config.yaml
d_mlp: 512
norm_eps: 1e-05
attn_scale: 0.125
tie_embeddings: true
init: "uniform"
init_std_qkv: 0.0406
beta2: 0.99
weight_decay: 0.032
warmup_steps: 200
decay_shape: "linear"
Each number is 128 + 24 x the weight over its row's rms, rounded and kept within 0 to 255. Layers, rows and columns count from 0. Numbers have three digits each. The size before them is the row's rms in percent of the matrix's.

# q: layer 2 attention query, 128x128, rms 0.215, rows 37-52,100-116, columns 0-127
# k: layer 2 attention key, 64x128, rms 0.175, rows 36-51, columns 0-127
q100 098:169113171124138155130124130124142119131125121172168079095114121146127123152156145142091100126159098140140099135097157096127137092138125114206158128130117114160138160156115153161134122162121123120125138158157163125138122173150118126098106122151135131119135145135094149097124099093115111122093087142157134125084118108156116105141148163124157171118155092123149068112172140120128151162129
k36 086:097111181100121101135176135159108110091171150115107129143118128111141142091140170129131144131094163122131119130118128113100116097130135187144153139097153118139116108158131157131147144109164098150144145170130102090157134178151129139129140108145148148121124145146161098092102136083104122128117118103150135117134088152150110100076127091136109074126130113131121128139119107097068139082139
q37 115:157099114164120121125136137168136096092150154139136120097110081163154157116111128134161118109130153134156181126168150098150112095145127115110114124128139136087103117138169151156117184113128094152135127110125131093154112137103089100192129114119098173115080163134091130104147098090124136133165126126130126093114115107119149106135148142157131149101123154139150122111120127100144078084136
q101 116:109070082129135122123141098103103125115167107077149135114138118115181095126122162125112156081123157134112116162150144147144114080119063144112100080104125158109105107137138150143142151109143109109139126173118095126121131100134098128147137120104118142123118144143137146129131127111120179151167150181133134089109136143128128141125143092107086126144111167159122108134128173096131080149125
k37 125:072138121079127130121133117115121097124160143149152094162142092085130099152114143162157141126089122115105133149134147114099128102162107097113145144122161119133111138145122092116105143132139124142143159129135123129123118154121132116173097119121153120146131099073127086072141178132152166156174112131145178145183107121072151115110158136126133167107147114117151164162112135151115132152132
q38 113:117115113129118110114119107151052122137117136113108103107128120143121147087113151207169190126071123165136164133131118135156118126151079100090148111150142109111117106128102111129114112140111122089120143118154119122100133127103146106126139093106141104156130115106124112058139171132127146087147123139128140143119117101076124132086173122128101163139133139116117147171108143116135123143133
q102 120:112114104107130158150157121154091151133113085178107117140136146139147113105132146156129206152092124171130090130113126104111115115156061148133137159127116135131112144153107129155139119103135131111137152156140107128132090188105085134128148115164157094096139118150155131087140137098140132115151129152119122125135131115104091136114178119120147146135118113110162119097171137080080132128158
k38 097:125116123166122139109078126093118115106144138154124166078125106134128105133101111164185135108141174119136112099117126106145108099106174121146106101109120155150106134142088090123136121118144106111145123140084123120129092169129112139140080161138089124142120141124084117160157128099127145097172134146133161162113115153133169118125089141094119126095185143114142140130175131116139171101109
q39 091:138204129105110109104135140122122123148136153123110144154128078093177139136161097127117118141185096113094115149094131088105149153109141145150168076135098157138128153107137114148123101119138153137118100103109119118123080094141162115137123121151153145135157121090147140157139101137142165121121077119111072118133170173133141142126113091125155142135130104116085102111114141149150120148127
q103 091:147195175172099087116135149120062132137090121102113157175093139131167100121149082154173112108170148110139124135153124124143125179103139087150153120082127113120120125148109103129143085099117088120131131123109108129144129111100159137166127125136135144108119093123114085111119113138094116115150127159103105097105120133094130109124155114129123121114107133127133117109128097104102107130171
k39 084:106151156105116141146155119148148147111112177131147155090163131132119183120104142091101121165078114157149131151104112167109157094121166110139122162148132089139118139122104145121126121139123126133105116132174158135106128143157096182132147112140114138107114154152111124154129162163134058165140167111131070135113102113162140170106131110126152122123142106187127143123141134153131107137137
q40 083:113113112140137128116159153113166129134126128096161106109140120126130125130103137126061097118132142102124167155145174146147143118127160173144148109137135077084126167133166129118165137118136161166129119111163107119163130160115109144166101110132126120161063159106095135150120133130163094166120103130119132113133140125175153171128134108097132103134098113111108190135123105135091118089135
q104 101:156165117206147104167140158134107123109097123103121120111100117128172112112097131117120127177147163121112188116157101098083135150113079118108134091146141135107119144154125128101186144110140128133116149113118123148141125108165128146164121095118152160133116098130124121123131126146125106184156103166127130133129096106151122084123114142105126149129103140118141141143092054137146109133125
k40 096:141126165158132107127135096170128098112142124162112145100139112133087133128160106135146137116148146096134045126076115135141105096143113085065075148126097159093118104133115117089104159133160097085118137133153155148101088099135141121125143138097074143097113116131106128125103128103127118102162135126138138113113127114126150110137157132123140145092137120144138104135130120062157143126113
q41 097:122118093154136132133109101140160099095162132157144141146110076115117135122132127129185135109135108145135147092097142111105123124131161153134111094117100132104092134083120118103122157132090089151105105103124126150145064107109123133124124163125098156146125138120100102125094165135141184089196125124140158132126131144084133151108117128127155134156189135094144123161119141112147095099128
q105 093:094130110139135129118133132124084140114158144199152104156100119079124102133133166167129106091142140085142142098127136072128144113153165134162108126127153139142133126088123136179126121119113119141138121168163114132176104166065132139150115147168152132133125132087106110156147133145141155095119104126119142117104100141091157142095163170134142130102115104102117155109153110142108145107109
k41 098:116096155120169149130138136142115102137111085146129131151151177122125117120142132124128144187068095164167106131112115133169123160108116132135136132103086150156147137124119104131158077088133123099146161126092113130111134145171134147116129150147146115138169127136175139102161122118097111098079184134127123130102155126183092102155137104101111097100131139107144113138150167122108141123134
q42 101:135104100153114116190135149104107120120093100148168116151142089124131137124093113116175163132125086117166160142060109129111174170136136156165079088105114130118128137096127105180131141119143125152099141135139140127133079139138119149156129137124151135133150141081134126123110163160145150119147124119155117116095112150123164124116149134124121163116082125093128135170082114103152114117122
q106 101:111100130162124134129157116086102141143118094121098137165141135141128123101132169139162175134129164116083130132118104099173136142109123126141136065118139153094108145119126141136116108118156129100113104149130075154167045128098124153143111155153136123170115127157125147095118138210142145142107138144122143121117134122112141154130124131129122111145116165088113120113084104101171123136141
k42 086:123129162128153148104121156155099174169129133141120160114104134133102113130138090159114128124137135102112115109133141156114097085115120156144110139135125128129174157132143094116129127123116147117176153140105108144140160134128131154103107171129078113147110163119124122165134113110109131032105144122101124132156144119142153107140107144109128066121192124114150122129166118138123106126200
q43 089:133145118151098157141123127152128138161102145067157122094144146099114145123099141125100115098133113153144148158123126097187103129153094141129114140122135099138173105130122127132142132121075115115088096130160124135144154157096136157145137094126127136138096149151107113092116143147137092098106136164152094133109091113111101122183191144140090118110068143121133141131130117096081116162127
q107 107:124162131146145090101115138116159136152170127130152158082121134176155109175111153130159078147116118103094135116132143121127128139138179119080131132154181128108150149161095127124130123121108082128132146092145164125128142125079117155160146115143116147141113120103120109114160129118164104153109159089105121137087113142119173053119117147129133147082139131135140123111122120145090157154125
k43 103:144131126137120129141120107162145156146135108121127109073100137097106136103140125129140166137112150151133182133098152155103159101127110135104083093144127112102111156120131117142101152149183151099132178139113136108098130151126126146122149150065115154178111138166074143075121181100125134152165104147158153106150141075107128119114150136132149142135126131107113105139131123102173127136109
q44 098:114129065110166141111112161127147126113170135120142139150130087103147115122140119144138172146103126159114132109115092126126107103143135152143140128144110140136160096084173119110129110132119106158126116092122141146110153055105113136094117155135117143101101114141157125089121110116077159103195142112151137109086121166142144127175128148127127139151137126143135091146137152112118136053136
q108 099:094108091134140134147137120116135110111144118078174083120119126082140156143085138115085157127143116145162132100143120172124119133113107155140094139125106171126137143106135104100149115138113121122099159125171132134096139129144122130105149138145233128146137133106154155097085131125065132097137132147130158109112154140142108151169143131129150145122103110128147102154143166118094122098120
k44 093:128168179144166087115119152135139109172094118166128155153123143163081113119138148144131061129118148097134110115142154138140150163121173120134115133129116089142118121143097108128131128135084135088112103140116128142134122144157136135160085113136082090145162138134123092137168130137164146152070134114145122171140148117138132103085103123113146135135168156116112177126160139147124108142094
q45 110:109181131084151083084103124099122141170132096118097142126116110152125176134149113111117097121128134089136095123162137155174117117135147111160144133152120129173140133167161132112143130148116110108146112114165174113106176141137149085082158097140162116118122121142126128160184110137124122140113136156149098155117170107134116131154100098145159167128125075143121139111150097118121126132110
q109 094:155146118132134125121147123126132157120074114127102109101146161170162177130110126156118105138136119115137134141116131176131157123129096141150135158143144130129165104165124115092116106183084140107126148095129134125103188133155141137098159104119140111103141132156126164095134116116113089143130136134105114195094147094118109144126128106130124181146088106157139143116137147204092125145131
k45 097:119148123116108126182146126156120117109125116127144161134142132095116122092154123081078154156118134139109127144098132113102148112104128090084133158136119124116091114128115160114079159143178137134132105139159099118096120131135142122107158146084097149125136117128119149174108174111119131163104090132110169066143125145135126154124159143133103102133105120172144084150093108072102135133099
q46 085:092134132135101153127103102149196099106147116141093098050137128120131178123126098137125131147132076137106156162146174122111112146114123169145121130149120123113139145119132102073125147123134137132088110096105150109117151133126102154142148104134106158124103121163110146116166078165142114167138135096188118150139125122135120096139118117146142130127115105138122105172140098105142177141130
q110 092:131057134092103158121178087090142106086115150152114117122143119137128190124135131167100160132163099134123135132135134102120156127129099121085099161153117153090100099129136122146091118102137129100166118121125119136121183122117106110099113165096116076138133168122122121096115132101151126154107157128129152134109162126128118141141141097115128118102177114118149116168117162095098118128154
k46 100:119101117088131110130119132126121140135143096171157139140132092146112116144153156109142145108088105106128141078128131155145110095160145114111131118113118137142120117119116142154136125126127128149138162170113148134135169130078137102180136118148133118095135122078170118138127169107110199111202100104117146090095089109126145124096162163120120118123153145142143184113127138144106102096095
q47 085:153105158156097124167113155115164148124137127151143119159130127167072152132144118170161109122122134145151134122123096111146116100165119095155156150133139150104157102132144119083144114134108103161139084045169166103130095128116096152119095180099105154127126141164127128147132099133157133108121099150106158135114142163108120148129149132138125138115176128087148126152129162118134135102146
q111 104:152095140149107130172166114128135126112113121123116113125088141166121134100162088119109104128176184131138139092107087125111129113122089114108141164149159122150118183149137155137116132101127134104118125098117134157163144120155159115095118155106094106105092151160119129127123115088145138112131072138143162128116139158149094108092129142158123127137184175092141132160135104126174121093115
k47 091:120161098103149096087109117119147120128107133111157129157150099076107115118115145114115159159123110115115132129184129134125121120122142138151119137092129100147099133127108110113135193145140127103061132187109105124137117128127130115160148108122127151175157127096116087099105158158131127168161180098180106134168123125118152133140119136083099092105110122150142157137088117129095126133133
q48 085:151150081110114155159142168106130138117126112140144137109105121093124165089102161114142154150137148132114165108100084129106136125119107137125152133146113146125098135129176107122111135106103081128091116076151142149155122117134169144149102175127103125123162150123116111148134156138095125166135165110185134127126120096136195147109133097117109139108142111176141115161109106132183146100111
q112 086:120147147126121123123152132107110118122137135123141146161114138160115143100147122120126163133120149133110138134162091124137123177155152123071126114141103121116118166120151092136123103090117116163116134093114100144147147058087137167129100139148151090136105160098129092090137120133136145145156120071138127113080151091139145107130153158132120100131166135123184105146075115130094143065132
k48 100:093102165139104126132147163158126117118130120155137117097118115164146118136100107139134086121121105109134133119093148125140096109139132161148115127124115129144128148105126161152156144129147144111133139148092128129142129136117081158141152128118176156125106144131111154086123123082180123048137095103109124106107149155122067168149132122099109134106137105079126136057164173120115118101146
q49 100:142118124107183086120132138133122115130168111158139127168137114157134131133145123098130186111122106097110088148121112111133131108126092161111130129129115132130134124131167163168115126140117122155173119095127158127104124106118096133088065156078140087125116096131151131146153118112123176192148106131134125106156174151148142140134124144108146155133183139117122129159155109139141145076088
q113 091:121146138124125096126129142143073104103117108119120107120105153123134118153134140130163135151083142101114085108174145132124145137110103125107199135107107158151091131169105150164155105161133135137157168144124123102115176116107132151168136151105135153105161104120101131112133106113100132145145135137114124152174123155109145148091111103095174144161130151141119111104161154169093140100076
k49 094:134147093104115148102125099105127114158122151078169114147132128089147159153136125131131084175121130171128118116165147129130128140151174107090126155153125136090132118117125101127106114111143116092093149154162119121110088123132125114145170082105145154166081120132082119105134113160131109122119141134133122107138103097093140094138144072108128108154104094143123141118061119079124136143156
q50 087:148136146137092131142111144139111156125089094129105097106115104140120121126106107162136147118164107071105150128132149141168116077121096113134172151120179137094112143168161134146125130121129155125161165145152119110132172150125121133090104096117145122183109117147054109107139129153131104159111108106141160120142130090127138141155147127093124166103154097115137121161136084107142085128132
q114 095:099089141130112127112115087127125128109127095154137109121134125115129127131172113111122149106157082146140111112109152097129150116145142126102135098106161116166100124156159184151077068160159160127119169174109144117097171151075163102098156127122093118142117119110090124095107145082152113128141116084156106095107135123099126128121093129105155123114114113145121146125119151084122139138148
k50 095:135102113147142137155113145137104134116147150143129149135117131168125078145100149139130163184094132158107134111116131141130107128157079154141120093114106099108123146092109098121158178115127129137145117137068154099114110134166132128131159174131118081085173103095182156115104131118138149109176146140090131159118115134109062133132117115131136118126097165128148129116109158161121145112128
q51 108:131166174106132090126131112119117126152124141136107173147126151119166132149146154117110125103127158135089084106121125109120136092087155113154157153143089148144120122109160112170097110132116181107146134132123104181097152153144173125102128143149107108110103109179155143140174148104135147140118125180117135131119150143136146151106115095096121109120119124138080155061148133151123165143133
q115 101:171155108148131156117144115147091075140097095098118148142156147103168152172115114125152134126119133137121099145153137137124152166133098138130138159105095133096091106128163125169135123132118136151101140176128073142119087123170153115145143093115129150138131115134146116148110109097095117120145119168087099123145114105133148148115118071070120108147124120164128136088131178116095106108147
k51 092:124118113150128158123156133149144176152139155113104097118158135126130159118136089090159072119198156099173126185112131111102148146144166135102118125129144132109154141168074126091099119132152108132130143099155153123106092099098126118146132078112111141132140108130148128145094077142123138130118152119112096135131123166130117115149125124169143175140117134137167124168121096139166115113127
q52 085:140131069111098129135114134170058109139126127109133123170099148125121139158111133121175125145129175090145128083119140147143115128131117161114116129089146165107134116116166119144125101109151128179136124116110117128107104125153147167119161100091181127139174143124177132101134106102106141095087146132143165158166101104096118140142145111118157102146154139119142135098109142128108147088103
q116 107:121101115111142102128092095155135149106173135132129128142123154159106083156124165143177103092092175103127083122123158158128132090143159120125144118121143171137113132110102112118187105166134099173135127144152174128113131143119145089131132132152137085088165149107149112104153091093131169094098122130101143141160092132153111140154141137139179111146134137142119131118138130112133156142106